Weights of a small transformer language model: untied embeddings.
Each number is 500 + 25 x the weight over its row's rms, rounded and kept within 0 to 999. Layers, rows and columns count from 0. Numbers have three digits each. The size before them is the row's rms in percent of the matrix's.

# v: layer 2 attention value, 128x128, rms 0.151, rows 59-127, columns 32-63
# o: layer 2 attention output (transposed), 128x128, rms 0.478, rows 59-127, columns 32-63
# q: layer 2 attention query, 128x128, rms 0.145, rows 64-127, columns 32-63
# k: layer 2 attention key, 128x128, rms 0.146, rows 64-127, columns 32-63
# up: layer 2 MLP up, 512x128, rms 0.249, rows 0-46, columns 32-63
# down: layer 2 MLP down (transposed), 512x128, rms 0.191, rows 0-46, columns 32-63
v59 108:485480509506497518479495485511468563529487511481557500512507478432468544489535510501500486488461
o59 117:495466498511459504460516507503498524495555466543493503518518467511511450510553507499496480529518
v60 118:479466539509496545515486505537461558522477494514518471500507462492461502466505483523481510512519
o60 125:479516481511535526496517499483534503495563526506514502516512462519509497520518520524472492511500
v61 103:482518520503471495521491491463494489561484508512485489477532508482501504476458523509489486499466
o61 128:458501482491475499516572465493483509469502484505505486498519529460504527491495464490483506453510
v62 105:504502483489489532477503503527508550525512524464552481473468514470457480502480495460398510494540
o62 124:540522496479490489488492506529499492477555511514508502514539471567489508513565540443508466463500
v63 098:491440517507504477492501510514518449481487494568480471537512525503536497517514469533535505490460
o63 113:504505466538512505510501489505507500524437471521488519503495529468552478545475483513512515499516
q64 048:461517521482522465473495522460519497503456504506520486506513527442495481505502507469517474486483
k64 070:498506534506500495452504514521479516508484518528487486514521510495498532516499456506492508544510
q65 043:529529464530460528519503496542500480507526488512506540490485504463508526491499484548506502504501
k65 068:515498492479518493512482480477519501477486506455547459522501561461502507527525525519471464512543
q66 050:492464493529465494501488493528496554470492461541506514474517434562497523498477476517504525462445
k66 051:485442506509501495514505528496492504488481515524509483488520523411495488484527532491480495481510
q67 044:508477538526485507481514469527487538482507497470550509467512506494480532490468463527499488476488
k67 056:480459474498497493486526504501498482514498484528478472502519543395556505509510527470537460441507
q68 045:486510518518496475480497514502484529443452486495498513496530485470487466491532517481500463507526
k68 047:497488520518500490500514513483519474529485508537513508474521538501510516500473495558514487468484
q69 049:513537577491524515487527464515503535520459513489464510495465470471478493495461471501493494519445
k69 049:503537506503477524533502506505469528469487500510528508525507528521545510498522520506525500489496
q70 037:508496506503469461538512507532467482487495496520481542486513487472472512480486500509500491535485
k70 044:492535476526551489486532488513510509472516436450518465527517475489538486490518522511504492493513
q71 053:530512540512497522505504504505515548473518480523503504512545489498491509476513493509512509486500
k71 058:489540434504483500489518518517515528477464500510472495484517501431543506516514492501509474464519
q72 055:495493516509471494476501512532512526452500519516531493541496502498514514484515499494479507481487
k72 058:496516492470510485511521494455515529514524482529542527512528535510528487514472529504502493519549
q73 052:480525481474533533496565555494450484507504552564496536484477507475500528533505512506533484560523
k73 062:520494504483486492502526451491512524477471465497544490491472514452512506475490471513527471485496
q74 047:493472479513502496481507513484510531467534465515457502525545511565542517509510529518522501458501
k74 051:506538517476525489512485512529479498497495500550528501499455482528470525489517470510482514528525
q75 049:537539529500559505527495471477469546525526508466500523491504483539504526487491500536482541534487
k75 065:481453538528474519493484521499498486404488494502433530497516469474490477472521487483512476506493
q76 069:517505511468545534453511476517461518514533531512509522486492475529531505514476481512540506550498
k76 077:524481521517474506536498449500513506477521473497469497501491498546487521509475453525532550480472
q77 041:468495445481510486474482497530509494509498486535504452522507518522478479503490530476474491453514
k77 057:506479481482515516485481542502534465528500513457513476477479480509518500475503482523460493507453
q78 050:509489514482506545500525524489452509475480546466531531486481461544507495487510490545516492543497
k78 061:524493481507502495530456487521494515511485505464474513500460475471504499468507480512479520474483
q79 044:465479486465516481448517502533534530480488499542505480521533504502474492478519536449490511481513
k79 068:498488546515540552515557488514511512538535497501476506486480462491528541493461519525537523496489
q80 039:481519481507481504499498505504484469480499489477467507481499484483486501537506499507491493473491
k80 055:522517542473518507502507486555511483505500538520523474497498475563477518485494504475531513497504
q81 044:480441465514479504509488499465525469543506525487508513495470526621480517502539512502475545472506
k81 050:498513471460493490524476533497527482507479517485495539476488544514468543501474508510504512484504
q82 053:501492469510478497538462506460517518514468499540475516498498514488510493487529530490538485475512
k82 066:502491556461476511503509485508519537520487508530432508492509527488510512526522472501545476483512
q83 036:520449516517491500515538520493496491497538510502546485502523490497460536508476453499524528504488
k83 047:516501500514483481496495512498482459477515500487519495525467466457485483496515501478469496500469
q84 056:533549527470546531490494472494468523496544505494514535485479473505509519502490518521514508544491
k84 081:544469536520485506546503480519522536488513476451503498513478527487496549468476457491514539497486
q85 053:515484535480532537481507519530494529482533513511513515525484491504507541496463499498508501542508
k85 057:510471488491473512473493497456519479539513524495521518475501523468512533528446535515511507467516
q86 045:476458545496535493496508504545479492523490483495518487471476468467506504486460453502488514507479
k86 056:490533458529482474490480495539509519537493519522518482511528539501453532522536514510479564473457
q87 050:503519495518475505513503488507523506531490511541513476493501529542457496498519509487473544476524
k87 057:509501508480498485522500511480493484472531478496527493486539474554525494511481462493531480520497
q88 047:486483508504496509502508501495481512418466493495479514460506493473520494507507511488534491497488
k88 057:492499478474471455495491526515492484465486471503469490507501492527512501491492474518474505489475
q89 043:450516467477510496470474531546506525510474508490476465520517472491529446547499513496492506515503
k89 060:472479470495477513492489509516519493534527492516527521503499535536499536495459498509496507501491
q90 040:512503447518518502513492508486486513466512467490471502508534530547520556508497501521512534493495
k90 056:508529466481512479484495502491520536466473505522521495492494480526471473509507513486428504549504
q91 042:462510490511496463479460532492498492467473493534472502532521521552503495527523535481471475516503
k91 051:505458533523490522514500505528492484506497506515493528477502491483539509506487479485525523501468
q92 039:437496480486486463465452513479519530508501513483462473516495528534476476487498531475494495496524
k92 056:504526467507510518507523505489494471495495523524497526470465524494482503485504519510503493549478
q93 038:474478495498487494476487521466503525511467502492439483490515522446516446516517519462495475524507
k93 054:499485552479487489528536450488501512467544467469542502519489485522520515483495486512533472530495
q94 055:484576487492534516482502510473474456546499514493503522470497532480516485543510531540480506558533
k94 057:514491507519488508533480475433510550501497478458537519509506496557513521490502487541498562493481
q95 044:519483524538496520498517484468506546556522507530499508488528516477480511494475488535491509465499
k95 052:512470499491515521491484527534478501498492479485471493523464465503493497512505528503508469509499
v64 095:493523501496484501512527546516483527495489507531513498535510474484557496522499480493489511492530
o64 102:551534477496502546472482459522510500496531501523497492500464483512487534508456518487494523495480
v65 091:509549490509481507503463487502494476474511510457448502509507528488503496494539500492495470490518
o65 098:483496484470501502527482507492470520495505529499509500505489480484506498462525540471492537536497
v66 088:474516527486517508512466545565475417507491504499464503495457528478470504497523499485526497482483
o66 106:448493471463507504495455501464470504540476523482462469497525506450529441466517506480525515527505
v67 108:515480562493506494482483482484475464519527468533528527501502522485525525469505472541489516482472
o67 084:529511462496455549501513494514492494496513535453490497505501523493519505531506450513561500525512
v68 073:477513467505478509496475481503505505469514516439469476465530470509529509460500513503476485518542
o68 092:506482526464547481480531490496445497513498490523483518484492504438512503525521468522486473511479
v69 107:502542502498477498475503515499494521453506522510459507540491495501516539520507513516505478490504
o69 099:504505531489542551535500474502443496504555502507489509506512513476509502479508502512465538503485
v70 108:528513494527460491503507501535461560500507493506524521499528503486514512497507476478500490499481
o70 093:544480501493486550550542506513476424508474489476467526518515482516515515503502483492513493492498
v71 104:471515469491471487486498522522479443487511520557488504506478509474509496498506536519440455474475
o71 106:505512533438578527491502494502456522520498499496491492496514483480508488492509507503530513522532
v72 090:500510556507481496522511487495477559520494475551498509509486530446495507536500495491513487513516
o72 112:517514479534501502473465521519545472503493529491501459510493467561519534492486512448499538485495
v73 059:497503511508534508498516465499509503487499476482466506527513478540498506472498486489524522486511
o73 055:533509543524478494508500477482482508488561500533500504479523510469485507487469482471480499509468
v74 116:475475491544485509495526479496485511504460525536521503477545485492455525498499474500492500507513
o74 091:512502515546463468558490513514512536473510474487480484534467477524501536505491494508472506456451
v75 083:520522540518503515507505560546514497474472482452501511489514504512533498508511464471543471490518
o75 074:509448506516437503493457442476497504503552475527497484557488490457491470480508526522477486472464
v76 074:498476496525462504492485505501485520499517486483465464512502502516471484505524479532447504527493
o76 091:528529486481479497545488520509534481513473492517526519535494502490498521461475480449490520465475
v77 091:502473508482527507515517517490483444484497518541479527465488511499581512541481466500508487508527
o77 098:496514519485481516485518511518489525524542531542500517492493519462492513519502564517486514498490
v78 116:522509507516478485486457453479497483493496444468493509578499514502473509456482489495509522480473
o78 092:473477463536454478555525510485522493482503509476496503493527530506526459494515499513506469475525
v79 095:476540520433512503520479529489485518488525530548508512458491481483519506488491526515501470480525
o79 084:510495479490532491468530492521474487517517468493493503494533489506499511542467478562504553543502
v80 089:500520494503511487503489501494500531492493530519556504482523524526505505514466479495511517494493
o80 074:523508534509525531554504493500502489475518486476504483518508469477524518514505501539493482507476
v81 070:517544498499486475513490479507502471544520494450496482487497466539514481521524527490479513475493
o81 066:452506487517512482538530515492499500505483483476487534488520569499507490509500525473504512528544
v82 095:498490501502524498517498493487464455525483475565499500429506471534515492544481501489531516498482
o82 086:503514511504540535497515518482492513504491529482509549489509506544495505522500465518501475557551
v83 074:513509463494509501516491512517483485473497464555549497488548490525484505515496470505481518533465
o83 093:532476519508461513510513538481517532498491515490491532474477464522520512458504490529540477519543
v84 100:487501496498510494522504473517508465487487520493509522447476491506436498482476494499515489488474
o84 122:433522503511489476503509534499507520528459503544484454528520553473511476513517467533509519503519
v85 095:499495474481521516473492484505480497550519523510530497480468519555424498474523532513487532520478
o85 086:463525533469507502483504500463467481525490505534471471513520539492496451564488485509502515474503
v86 089:551502477513465493509502526502519492506484476482468480537484540453483489460521516491531480456487
o86 081:500480498508501463504440497466526513499491483472520492530499531489485483511536514499481472509516
v87 088:515484521461508526521495487491520478523525522505556524439516492489550492528482498517536490482463
o87 092:501505486521461517480511513527436471516493509510502508508490482492474546515478498508514463486511
v88 096:507504491500477518488503498492510400443476513489440476521477495484568509528492495475498483491481
o88 102:493485538505509536508512530503480537534539469477481522498528519468460521473494506511514521499464
v89 087:539507523498542508519505447519508526501513479533433510536523490488516513505495507514533511509494
o89 082:498493491504434519503508517510480483488477503452505522478491495508506533455524531495529491495541
v90 092:510498416478507501526503518501512425519495509514469473535463509508541482507512498535482494517489
o90 099:452529512444499519492489549499469471522455503506528496495479510452493496485501559462497462530498
v91 083:506525424529459470508516511527498505487520522472554498476498489481578493518495513493519505496512
o91 088:502527554438527489458512463512508499477488509507495526520479457503462519480490514513491481488492
v92 101:508529508485491494511538500527488484500483532506519497469506491546561499515502482493517526485501
o92 095:544527554482503539461505498509506547491524516521512539486476508465494521499474520509496454557515
v93 101:513480498529483479479468498516537544508514515481500488472485548468477483484468476477477505470488
o93 079:508502471531433436535499485503571503495482466503480466549518485507488468504507491518479509444458
v94 117:500487521511488477528505497499537475471506485502517536539485465526467480499497476518572533526477
o94 111:514463462528488531509497485506556512521481477489488437538533517475526480481478495514502492471534
v95 097:479482517471512493498472486504493493477498474449510509471452495489471517495508544508489524518512
o95 080:471497481482540459485505537508504470536470508494493519502543527532487442558485498474501491524512
q96 111:520508481488525488521472476477525508493488485500495482515557534431529504503535484489498523495515
k96 120:474526501465497479489519429472498504527495542512470521471512490515461475550479498502551481534514
q97 128:501520517543487495551527509467497517461496493507501508530482484466480478548506506525529519533509
k97 136:531504483493519505502479533500530464491477513492492490470476518542455509460472508464486525412517
q98 120:525486519458513508496517488464489512461506500515456498503563504536529503481538514497532457513469
k98 121:511530493506467484491499495486499475498528495517494513506548477487470484537521500504509564495502
q99 112:512523487513523483504584495472506490499475535544514475510487509464494505519492510460500475531482
k99 115:483505551471558536481497551494487508488507528482484530519511479525494482492524497535472483499491
q100 105:490501528479486489490538510500535491569497491547495489525492510541511497507466513486519424492462
k100 113:509528530508488545470547533497473481520507475487510523509482476475505501506489481520493540541483
q101 120:488546467514492510465555536538480472498493537457493523477488514523466501495498487521522505476537
k101 117:531498509482484509500511513534485517495475495429471504489564496490563523477495454520498455502495
q102 129:480511490507489506444490512483448507511475522467511516481509497447491491483509510512502478536459
k102 138:533449436519522505494504531486498544469477505487504486477517527465513480481469475540496518476489
q103 133:510510509468479493477473490479526479479485544539511510488501477494529512517498476486498441523446
k103 128:502494522519548478496488488508500494482508466483492532525524515526498506505488494520537517480513
q104 120:473493494469509495462500522528495515523470504469485511454492449506516514493507539493472454463508
k104 122:504501490485469517509492522479503490502512483503541486544440570499517459534465481494497521541495
q105 128:512517526533480509529510510505501515468522519471474489536531491534502465513506471468483510478515
k105 124:494532434498490513495469466544487504519499504556475490507508495454475491503504495496544522512490
q106 119:480537532496497468505504483482456513474487497467515507499493485522505490463533455494511478546466
k106 122:525493490487447492454490499526493483476518550474515512488506519526513485522478515499473514480507
q107 134:503490495457480510515469459474511496556519520478481464514470486567521507519497512493474481487505
k107 125:490485497502523491538509504507505500436539453534479527485527508482509492489524493492541530578526
q108 122:499483526496476502510510533513513512430511483473495486521521528490479510511498527510484534479493
k108 114:512528531448488505491460471496499520561504522566516464483490528512491543476504505450501509495504
q109 116:483515459444494543506469492524502529513507502515473513524545516508503495546539484505483491491530
k109 123:506482503528527498531548507481453444490514502482461556446471488482515512510513475539521495534473
q110 120:468476520467552508482482455490496503524499518486502498496496494499489475504504519541487523515488
k110 122:510532472511502516490502456452526495488526538455489489465491511479519541500507465484533484505500
q111 138:480476482485478493467487535493518496493500524498508525517535467531485474497517483500505491472481
k111 134:523513482515542509490540504476494536487459479445481494510509540478460489502471504518520482500546
q112 114:511434470480513486473488472500524495525529528524488488523502472517497517427491485503501486493460
k112 133:493530520510492500537526506488509562473507466496484515556533485473518486502517498486490490514481
q113 117:505552494492502501477497528433514496511500476499482483523474508507527466504504516543510490509501
k113 122:502473453504442538490472470465476511506514523519508490502472499536536512482497507460539488504474
q114 126:504470506527524479511537479551496502481466495523448521531503492464475500467510500519522511493487
k114 119:437523496468502507480529477521557518477495447476516493513491494503486469499492536498461486485495
q115 113:500509490486477472508497525502504530490531515509519499496482480515496498506478463525492518477516
k115 126:533481493532512502520520474531478498507454499479503495478494479514491476512545524516530474541488
q116 121:493515506474495482496524511489460440506526519515503498505527531484538537461531512483488455504474
k116 119:482465482509543487509464477530499505517506516465490513529518477449526462550471512540502511564525
q117 119:479524503512466492507486511503508495534464501445483490488499478458508496488491498539550494505493
k117 116:509481536514491470512491569517477504484465507521513488518506520525516497493485553468484490482481
q118 126:504546529515466528494529510473498533482472478547520488494536517445490511478511495485474498483495
k118 120:480524485468512502485455461511505513470467561518543502471521523444468482496510501468465542492514
q119 127:501506431483485537512498529504497486479520506501495459532467528440486472479574512500520544494509
k119 119:505515499446513485507516480486462492530474496516494490487502505487493485529489491527516504496520
q120 128:515524490483521482475503495458502549523502516489494537495480502528481492489448490510483496512516
k120 124:524510500534478512522485465498475488529460511456479472516465485466529504462552489501502507520487
q121 128:518506495505509532476555506468511521494497525501496499468523453523496468490542495487506484513497
k121 122:517473505498496514540496517482492517489504482517461502546476483497482481499472470525492504461522
q122 130:504502513510472491489511481453480510497485495483490498537503496442502501533484512500518519509543
k122 122:503493490475535491546492536510490475532473529500494493511511460472512483483523489485506506454500
q123 120:502501536533515489550509512460523493469487479512552444540495500478493516507468496510492513498481
k123 112:486501506442509522514511507515515483507491510588508520502476477492477525476497499480494496463529
q124 135:509511470479503522460532486508490499490502515521497515474511539539452516482496485497525506512519
k124 131:516484502519503481506515494549458519487521489458491519498540475440517484491493486530471480492463
q125 107:503478479461510503530511479519493459519533504485489473492540469550495538458535454510507513503461
k125 116:491498484495458548503494467504541532540499454473484534504477473490484490538467479536512497515516
q126 110:485501533492468516487499534525493489486468499490485502503548500514459490503519513501455506484494
k126 118:498498460529508495495478524507494505463514540531518487474524537463482466473507526502521532476523
q127 126:491524474485488502497496554463481533488467542484472493527494499526492471529524513539472475505491
k127 125:490506479490512480514509443495523465524512486512516521501528526479494513505432476482510534504503
v96 093:480491487469510494529494514426524511542498484514517482513497507524488504486461482524466459503485
o96 078:469536532469493537507496475527506482477485535425534529509542511474485483526488510440484491495461
v97 101:486513495493500494463479531521527481484471483526532515497460515522454537508477529512490530496474
o97 122:514517550453523489540499504483517546487505499489494524506511495481548497442538517489467535543532
v98 108:505525506467470521499489519526493491531512483483514518503522524488445489474494501496497529487486
o98 102:513465473499544540544505525515503495476480469498487492496495526477517489448501445519489496467523
v99 115:490466515504504512508524521499514470522488517480581485495483522448494479483525498544456491501490
o99 122:465482496482494479467497496517492507471511505485480548536471486511510496517513502509507465505523
v100 095:501472526466493515438490519505489479530489479499442505494522480527469489483505509485476500532480
o100 084:440525474484504492522491512508519517460484495483508505520519485528535499507537530506458498517497
v101 097:533449512541517488485541530457497520541468511480537510496532485535508510487492511525457459520503
o101 099:511530460509499509561455466497498466504517483484523485497479518508509490489481491504521515523502
v102 092:481509495500471467524527543511501500458484473549508503484540449458549526539519502521493459473475
o102 098:525506530487518473500462501504537481519496508496522475515518519468437510502472491469546493510506
v103 090:516508532480544512529492462569507488511479482443510498487527486484514488490523492491494481508470
o103 098:514441501523463462488479475520468481498528496484517543517481533475479526509510504507490499517494
v104 088:487477446524462494533509488527502462501469497502517502491541518464516533493484482488521493489523
o104 104:507544479515481505498451510477501515522446494514517557480462532491465533509449500502527499491555
v105 108:491504476504521484523493481514524465450484519470458493494504459453510496499542468502492543509495
o105 107:548477527494481502499490457491543471512501502510545511534480509506470527494498530469560491546474
v106 087:494507521498477505521490504576513495507504515464523478468475461480498477494522535511500553532486
o106 106:525490420534517475494532560472490472489524450496492505485529538486499510531523483535488522492525
v107 071:516491518516521506472517482472512509466487544485534502487495510504479464482545502483482518507503
o107 084:472508511485474507495512512510507494478491472544491500530474502490496527554515468525521538481542
v108 106:484508495517492506526514484535483494550546487504479510477496519512465503482471509456549554470499
o108 121:513466518508529496504537497476471515521500485497504478498516495480504489503499464517470513514546
v109 107:519507492521497504448482512527508557471483512521526473482458539489455496504510507506468491489491
o109 117:520489535463468444494507455494511510482484476508487494524503448500549506510498468480474535518548
v110 093:497515511493521532521462496494500530483488512480546481496483523476483493507478487526523532496501
o110 081:492476521491502503516529522486491525510550441472508511510527473488512530537510460521508524482510
v111 070:483502525491487495481467505570513464505473519517491507498469473524500498472465505490529504483474
o111 066:538488511502579505512478524459476517490498487485533513490499583458500532487525522505486483509553
v112 109:504486524483502525513545477484524511512529490473516488496466484480499516479504495536509442488516
o112 113:478488452493515477506504485505442486511439506479469500472526489473536467469506492508493558527543
v113 086:484497464495493524503508512475506460518485470537532509490492517478429532516511480476506528522517
o113 082:483541502475504550502463495511501529500471508505496503514465506528493475490515530464508471508484
v114 097:479508516516469492499461496479502476496518471508503509523497505501496470531491496465498488484489
o114 088:488475494533500471517499499512509523428482498515541488498499545488461551497492487515449534465546
v115 076:498483511495485495505490492483494465541540466541486534509459451477500512503480515463462485501472
o115 081:505491534474506505526525478500539559468466494489544545476481564513493499457472498467525489488537
v116 095:477528503483503506509479466525486484477490535499521507508474528527505487466498475515490526523466
o116 092:524477484499497524489510560437503439533491505500486530494505512463509507525458485493485493519461
v117 069:501524488505521511515502501492501505514498513453561491507498492484556526538507492533465522487520
o117 063:524481504499482463526539467479530516501477447479483501489481537529526472491522515521550522550482
v118 105:534485495512521521485536487476510545546534498503442490506516474437524478489498496475465501504513
o118 103:496523485495459470496463482530507488473499482515485515516438507551487521485470476539491520476465
v119 100:483519534536500506479493487528522533516523533501492523508508516509464473511528475486474536513516
o119 106:489476470500486483534521477496484502462483492494490534518489548475542530496534543476475477495525
v120 085:495507514490515520505500500509514532490506472508454516498491561448559516490454458493536482492504
o120 079:521538475502539544481467482487494472532509499460517494473514522519473514522503487511488490481492
v121 116:490490461500502481516529487493499525516452482429464509496484517452531496510517517514498513479497
o121 100:487523496520480481453485512529522455526510538536500457526480487538488515523477464480513476494493
v122 080:498519505505488518494473463521511505500506492507463495524490507432458484515536507450560499528487
o122 098:505480467539533504517498546495526474514506480502525488515471515491506515511514510486483516494524
v123 107:499522453500508472514489478541478451492459533501447506509484529468537498461485510470489497520481
o123 094:481553506529490490486466531508547473545510487514484523517516466471502537478473506497451489474484
v124 097:488507537484513527524472513515470522497449470477491510471496510504491506487463486499496467495501
o124 115:517489532537499490497493505557491509469520537511480460512507473506498494510509488534501506466470
v125 100:494500461498498452517507526504496478513489510476469502494524443506570515516543506531498516462486
o125 096:461519504493476427486513543507473483498489520538508485471535474490465496479493510455469509526495
v126 089:502516493524500506467465521535493504483525483519479484503506491444526546528514469516527522482521
o126 091:514471554484513472473473480475465528468487503507498491480491511501473512464528531451516482489524
v127 082:510525489494478498497495480554508465457498481468486494494503511450515503519509531506522514486507
o127 094:509481467526488458488501554466496504529477501529478502483470461498497479458469493537442532526500
up0 129:509492500471458505553501446506514517500506483490527520485486542483520498526484487510494501473552
down0 133:528532495513494475482540502489530519517514487492531510479534526509477562495484465502491506469556
up1 097:467473480479472482503483496482489535479539510498483487488468522485492488493520488498485482492481
down1 086:515493520488515552511507508525480506495502476438491469509529516529534517518511436498488522503517
up2 091:471481489401482519469498506536534483502547533509497503471515540476491508545509454485500472519471
down2 107:507520466531478493492499503525526479504490521504486473489493469520487499472473525482513538467418
up3 087:481497522467513505494458498521473483436492489494511502511465503479508480519460521477493502529471
down3 086:520478496482491493501482480485507482462453512520488459508479484495515489511475490513463487517477
up4 119:467519505510500511489551488527483514494445540489463506465481517480496489486477503533474498464489
down4 124:468527499478510487501521486495535514485473521475512512486504477470501481481502485511481532481438
up5 124:508479518513485490497498508510494543505569480521504491454441528490481488505455514487539475482487
down5 128:471494533491513488540489461477539500470530516478503495526447508476511450482523479497522454509521
up6 098:484524463531470471516464553540524510465515487501550515476424488451551498518479508529434543500492
down6 113:490468525526481535500498560529454499513478512536506508514474490504551521528506471529521516478518
up7 105:501487510485549489502500539503513476496471488498501531447506513509515521582510471474496534482507
down7 124:498510475517481477501503541470472551488511508533555499493488508520523538485518547538484512485509
up8 110:477500490494487484498497490495509504503502483514521554486491514507480514492445474536502498500539
down8 107:537476529476455517399495487505506498526521485495492498515499468528466546448487497515490490517485
up9 099:472484560481486505497528525509496522506477508479481477474490492529481475494510498506486470503509
down9 098:513477532540475496501522521454550497468513475480515525515480519483518437488476468539473480530525
up10 096:528483498483501501514508480480517535551542519446588493496492485474499501492513498486437491488554
down10 092:516469529458518488527527498489486546537492527491486513503544521503510484475513492502502491471517
up11 106:487511494528524569504445531472501496468511536537540478473500454505512481492455508491450524499511
down11 081:525505486538547501526489510476551476489507510503522495542515490528482503457477504500498513474530
up12 127:518462493475482497494489492498523524483514502467504500497533536479472497511454505467515497531541
down12 141:498514506487495490480486527492494500509516461453499471494514517491461520521482520513538499497467
up13 090:539507456499488483487501503505498492520569520481485480493483497506474501506488521504460528498524
down13 094:504463546522547511476518474505490472478499525489516515485494511483535451502496508503425458481507
up14 101:481526470476502541516490497505518531487480507470527526536528535498487516511467461476452471496548
down14 099:511537452496487456505495461505518474514492507496533508456490518515539520517505507493484486542480
up15 122:500482499520508568476465490552514507496492513493534503489506510501491483498496523452533476498503
down15 131:494529498481458515491499466512530537491477536492546542515469489490506498484455518468524475511501
up16 106:499455508454506515479513542495486509517511548516485525523487516549504499527487472513507478582501
down16 112:506489513505546540467486470511521523500535489470531523520531448518520463464518530510481480505553
up17 096:521545517500542493451517532472472487512459501505490493471470528481494524525496469494532482492484
down17 086:532518498475449467541504540475482484508459495488514517495487497458541495452490487502531455546453
up18 118:484495558528504512522515527486512496454469506514487487443449459486465498478438497497520507480516
down18 117:514506500510522498535517521505519493499506527514490528467487486497507501498426520525475522484538
up19 097:528496506455503476522473498501474508479554483500518466478480515477499507471439504491495535560522
down19 095:507491440500517508484479518532475508463550502482485521503485543455545484536506506515531507477502
up20 084:531560507499521498498502486465482497516499536499472495475518503497447494482472515470445490468478
down20 086:463465458442530549463489462500483482457479486498522548525523507507495491507500503543514514533499
up21 129:528523541509461506458513495487529529466497554481527546490517508503463496474509526516518459520490
down21 132:549542477535485494445483479488484494516499478453504531477538526473486525469497489481484486512486
up22 073:467525493489463513507501522459464497503504532515488510439510482499555481492476504486467469524500
down22 083:500473515484529505483475528501519514491491473489497483456480517522475537464485485499470505567502
up23 102:496513552500521545499471477510501478518479496502458478470563499511508466491481462506490497548501
down23 106:536505495496527533497481506462519484500481509539485507438522492490503476509489463546469533502486
up24 113:498531495491514529506468511518522505453498495466526461437490495490504529472448516507528502511536
down24 128:491468502486493529517496513497506474493509472479508443462513439478536508498490451467500503534468
up25 105:502462501468464479535503480467529555496497472484515510499489550479464467506522492508501511517507
down25 117:498541533507483480479514504501510511471519538488475541492508546506510504508514505525482522503550
up26 087:525527486520482519514540475501486505506499478482493543486486528489507497481485517469458494477469
down26 110:529467480497488519466537493468496505531493484483501527427483475527507533496464507501506476524491
up27 094:514517507535513525514498507517517500480529489466475498502495474490538518520501471517499498506485
down27 102:493493483482509512487488523546504475496501518472497496481526509452511548522487449523513496519497
up28 104:530535512526489517485472458487519455524506518530513497499556469524475455508527514480470456507470
down28 121:503508509469516481450479462511513479540453496549532506505509504511477505486496529494528496486507
up29 087:488489520517501507497508532490478527528524493499490527504512531510479452506466494527528514510484
down29 084:494513511502487558471501515483455489526483481508482531485466493462487503496499466497508544489479
up30 102:504542477503463507507502509495502509505479521482506470443490511485496467512500523501506536445529
down30 092:507521493520508485484490470488517501474531479513477466470526502522530495456488510500486528528533
up31 110:473502529498526494517474530473514531480487446473513511493467509488507529528452475538522490475513
down31 102:530482481460504467529523477517490535471489457458508462507455502517524482534503523474466552476523
up32 114:495540545490497545520483501476461520492480490481528465458476485498503473502490511514512486471502
down32 097:491553486527505514539494460502528538498477494461492533471508468482539495466505515506491494488540
up33 114:515466540482533495436497481510514491499493476484528519501514487493494504570463503471542502517543
down33 137:524539535496495491454485480510483493532531504483487470495504494483491532519522523493505542465485
up34 120:483488520498536457516508488487529489526496498463489499476446479508498506489472504461530510522497
down34 121:463482495461500524488485486434505469500509491462476420510503496513491456517537527492527548504492
up35 098:508478481476531478509461492500533516570486458543558510483492523507516498480515484478485517495508
down35 084:499480508491517528512481530512523494494547483474517504497480525548505475480479526487515531479491
up36 118:501475520445531495514515498486523493495476453520482462524461501489507478488504499488508516527490
down36 096:493477472480478517507517495453508532476541478491480499509519511511505496479523496499505526492493
up37 094:499469538501476485513505507426453539529475507507530510471534469507502514464469476499508484534488
down37 094:475511545488464532489501491460500489480435503491500520555511516463525518518513488552539465492491
up38 092:509477475474506503503481522541488500529521519503541467500488499494540498555487500495475481497491
down38 082:557516509502515538477518468505517518481491487471531500528473497508497488459530511495512493525520
up39 113:509483500513517532478475497447480535488452513510520518480526496494501505498509513499511510536552
down39 115:517519478493526460495522534497484498506500477542480507525500512470496510495500531540487506508537
up40 116:515463544497508497516505478513479507537450472530477525502526488518527497507515549515514486501472
down40 107:546489458536491509445474490502497495519482512456493502485515498493489458501534530500491489454482
up41 125:498514485458626506456480501477503519493512464487504538484512491529462516502503551492503516522499
down41 132:518511468524497473471498497479474499491516513501483535514483492493530524531484507479526503490530
up42 096:479517476501510493500482517426486506533508506490507504469536441492529482504514481545491478467468
down42 069:540528500519488484488480465469465490511509485500538538472532503486483495526521462477454515495489
up43 100:510536507495520502486468499487510494469502519497501531483509489527456505488487517409492501544541
down43 101:493475474490493486508493495501500462481500535483511526505521522497519545511516550483530482484523
up44 081:519510543493511516466495505540473554462489504476493457460530480512519519505493507478523472470517
down44 070:472529498451488542496530494535491522430522502496480488469444487470507487477556483507555488483498
up45 093:500504503508492516513502521479449555513553493465474460493477496514503491539500510500476537489495
down45 095:504492490530512558446497498496525487487464496497477515500470518500540479508514479450499463513505
up46 090:502520493498511503527494497475488505486484513514478520520551461511503419480506546477487440491566
down46 085:481501478482526535527542519502532506529529483524524500510455503521520509529516487507499495464493